Part of a small language model's weights: some layers without attention, weighted sums over earlier layers.
Each number is 500 + 25 x the weight over its row's rms, rounded and kept within 0 to 999. Layers, rows and columns count from 0. Numbers have three digits each. The size before them is the row's rms in percent of the matrix's.

# layer 3 attention value, 768x768, rms 0.131, rows 728-767, columns 384-447
108:492523538492521508529531441523517494567485505453513496528488496537495500530524508481485513526529499472488512503487501530457507506466507538498536475527460482484491500504495509490504455418497488
113:477501511491483474535471539496469523526503525433552516481503475506467503543524528482526506538541519499524468526515484478487449565458537514509527478456501512501494477494457505507524530538533525
107:506524515495478500457552501514537459521496497488515490482532483519499489468492455501477519513473482487519526525506477497466474504501459455511545521515511409498565466472463529484486526489491497
111:512527489494490493468509495468494513519508521512496495493481477511475525472492500499458542521517554507542521497517452508491501475542492512494521489499510492494522500490486497441466535512542483
107:483508508505490486496498497501510450526482502507529454531583508524503483509480493495504522492458511536500503514499507489512456515528472497525482492473471460501511516515449487517490539500474507
108:536506513510479512520486549466514538502515505521481493529539548509488462536519468491460532508528491455451547508533539499474527523450511485512489454532486496459502527478564528511520471486502484
112:523518467515521539487507498456500487461483484465526518492534478510508477497499521490548533543509516509524486530462528471536520554523515486468492467451531555499535506458597466523525534491530538
112:505510527492483536505476515486490525541507484503517521505499484467504512512491499503522483484532472534491472525484562530502507464499467503457523521554516514481488543530479495461486495476514541
111:505505453506499466473503503510498524499485456504485510487473487503499488490494515519478535461470492491510488469518486430500463500547482500509487478537518535504467507490545481491483485517488513
110:509485481476541503502491491519464489469539527516507493509487557485529514475518502490497485482520563532538460496499491479502497438453473473504521498521496448486512481495491492479520499514501499
111:532483523511514516495464523520453493507472528534520469497520497507478501524576471511518574495478502498532476482517476505529502524475493517479498502555496531507540475514523480502513520531518513
115:485508509503515492518460482469476489536505502549520528475523474504515532532499491504523519468453548489513519521492474488523459505535520505482480523465505538487484489497518501529476537511472508
108:513494494518496495463506548556506502517484495523512482540568517505479521511509488485455496487522478472485492496477502480526513470490527519486499516508471511479534477480489480513518525538519511
112:517527549530492540493460437509515469565465459501516516533523541510470492521498528503477497484508499458495476498512535492493522539502490548473486502476492494465497523509569525500478459475492546
111:562514536508540516515520553542541526502472505489499484515523499447456501527491513530524492478478505546509512467490467496508503489532521496499459492494523484511513531487454507550518555534557513
113:486496453497496505505521480529520497461499506455481505480530506513487537499505494474514506503503519466487504525523518514514508527497482499507528498499507496525515465505560488511471495504539505
111:450474473460500548459508458494534542517542474539532472561526450524490488525484519519517489511483522505508463493490459515540513521488497450499491497483466492482497491511507546495498480516486527
113:505487459495513501502506482487547481505512547489473481486499524486453484498512539490479519510518483509494453479503509452491492554550470469517519474492493573497527486487543512533499521522482503
112:541527468490482530519509523496510517440500472498463474483502491460480486501502489542476486512483474528546510540471525536552462467489501536459502543493492478524506505505544486541507528534522503
110:468511514481523485546535527468534440477480506494509468512495482526515502460483481483478492514506535471528488491522495546511503491515489513554470549491481533465492485445486479486518472529478530
111:475485489481512497504472474486533528501507496493481534470534469477524508486523495504518493493480491446555544508525482514495476519504482510487477503475492507446518518480468468489497488538544436
112:502551535534504511441471465499502509494514494496480473528499478486475534523516499512481541492495511517518508496478492478490505510491491484507492520512518514507505463542494488500464552469509504
110:492452483504505486497487484500485532527498533526428514532537518498495470517487497504484538474470546559458491470534482490496520487520489531472512481479519528496511462485485503481485490544444482
114:493521522487486527496537470519533518471467496482463521477509507485510505502475550480522472481537492504544498526497506481556498502518467470480501471521500518515502442517515475512469488496518498
110:527502516513496505475521513544474560502463501525531557523501502494487521487508508471501526456514488466471500491520506490506496494469516482484527463490494498500548466497468492537510491460567527
110:538480518486494518501486486497512475474521489524504514470498469533516486518473503495495490520514530488514514477459519537461544466527488491512477476485500506526526479477508504453495499557514491
113:483519501535481512476498511530536464566506525522523485436510508524495505494491497502484520472460516524498512546468492586452481473531510513517533452567510444482500452515490552478501500513490491
109:444503468503513543511501481490493497516493483505496472512493530527478473503520478494515550545503471459497497480471483449495545495546502500527516497539490468486521476486523538486469517526501532
112:497521561533438488531503496491496488508515489522497524513472534474512485475482474479501533450492475517460522528499496513476571521458493494517494485527537492551479461455476518516495482504452468
110:478564521489482474505498510482499523529485518532540488524515513504499493493506511519478519508491550547482495467447498502504531510469516479493496458528502547517500543509489525536511521463473486
109:509492529508514465548489553508500479514498493484487499505498478476520552474510472490490462487502490556504466470480494477534518469490532464501503530484499494495451512475484527465510492542455537
109:468467503506502490490489498537510560469485537508523518467487516497510480472520465490482442494508450505523514544500502503504495543525488463537493481530499487523515459483491501500512491523549489
111:483471460458466502510453482476446507517531493493502557510470463501525467502527517520520493509555488510553509524506460452489503502426543516488512495508502486498513492524514487498507464531487537
104:494480502486531540483468532519477512467488495501525495573512535524507489495507497499484483493499497455456507516468493464497520506515530474491468521482524527521486427533460470503471555502505499
112:494513506501457464485505476499502490464514467486478494492480485513521462535519486505500482490496501516524473484512481492540499502528449518500478498545501455510518519502461498491484501482534508
113:521480488466494478549516500481542479462496510511499480532541519488501526444508470453542509478508495510511459489480524482480492512475548517513456529462482475479499495455505485531488517442501538
109:494524532498486465541509486490485505511505529493485507488514476482497530512497519487509471547487509509452514487494505518502501493524497485496502479474488512467491538519499529476503466478473497
110:471526509512492473505499483507467536536531496510490497491527486499520498475514486465539494458523512454510525521538487517509487546502469508483519450454508499515502477546512479513502484484480531
109:496477484490525503509522480496481507497521479502510499510538478468558498524454464505475497481547486485492490522519541502564514499522496494468539522484532491548520535520457524529502485501559510
108:527525480509487474463502584492477499521500485502496491520520525477518498518466501504478502539519506429503516527483494514450533477509534519501490505476520528506525536531502496558489507506490488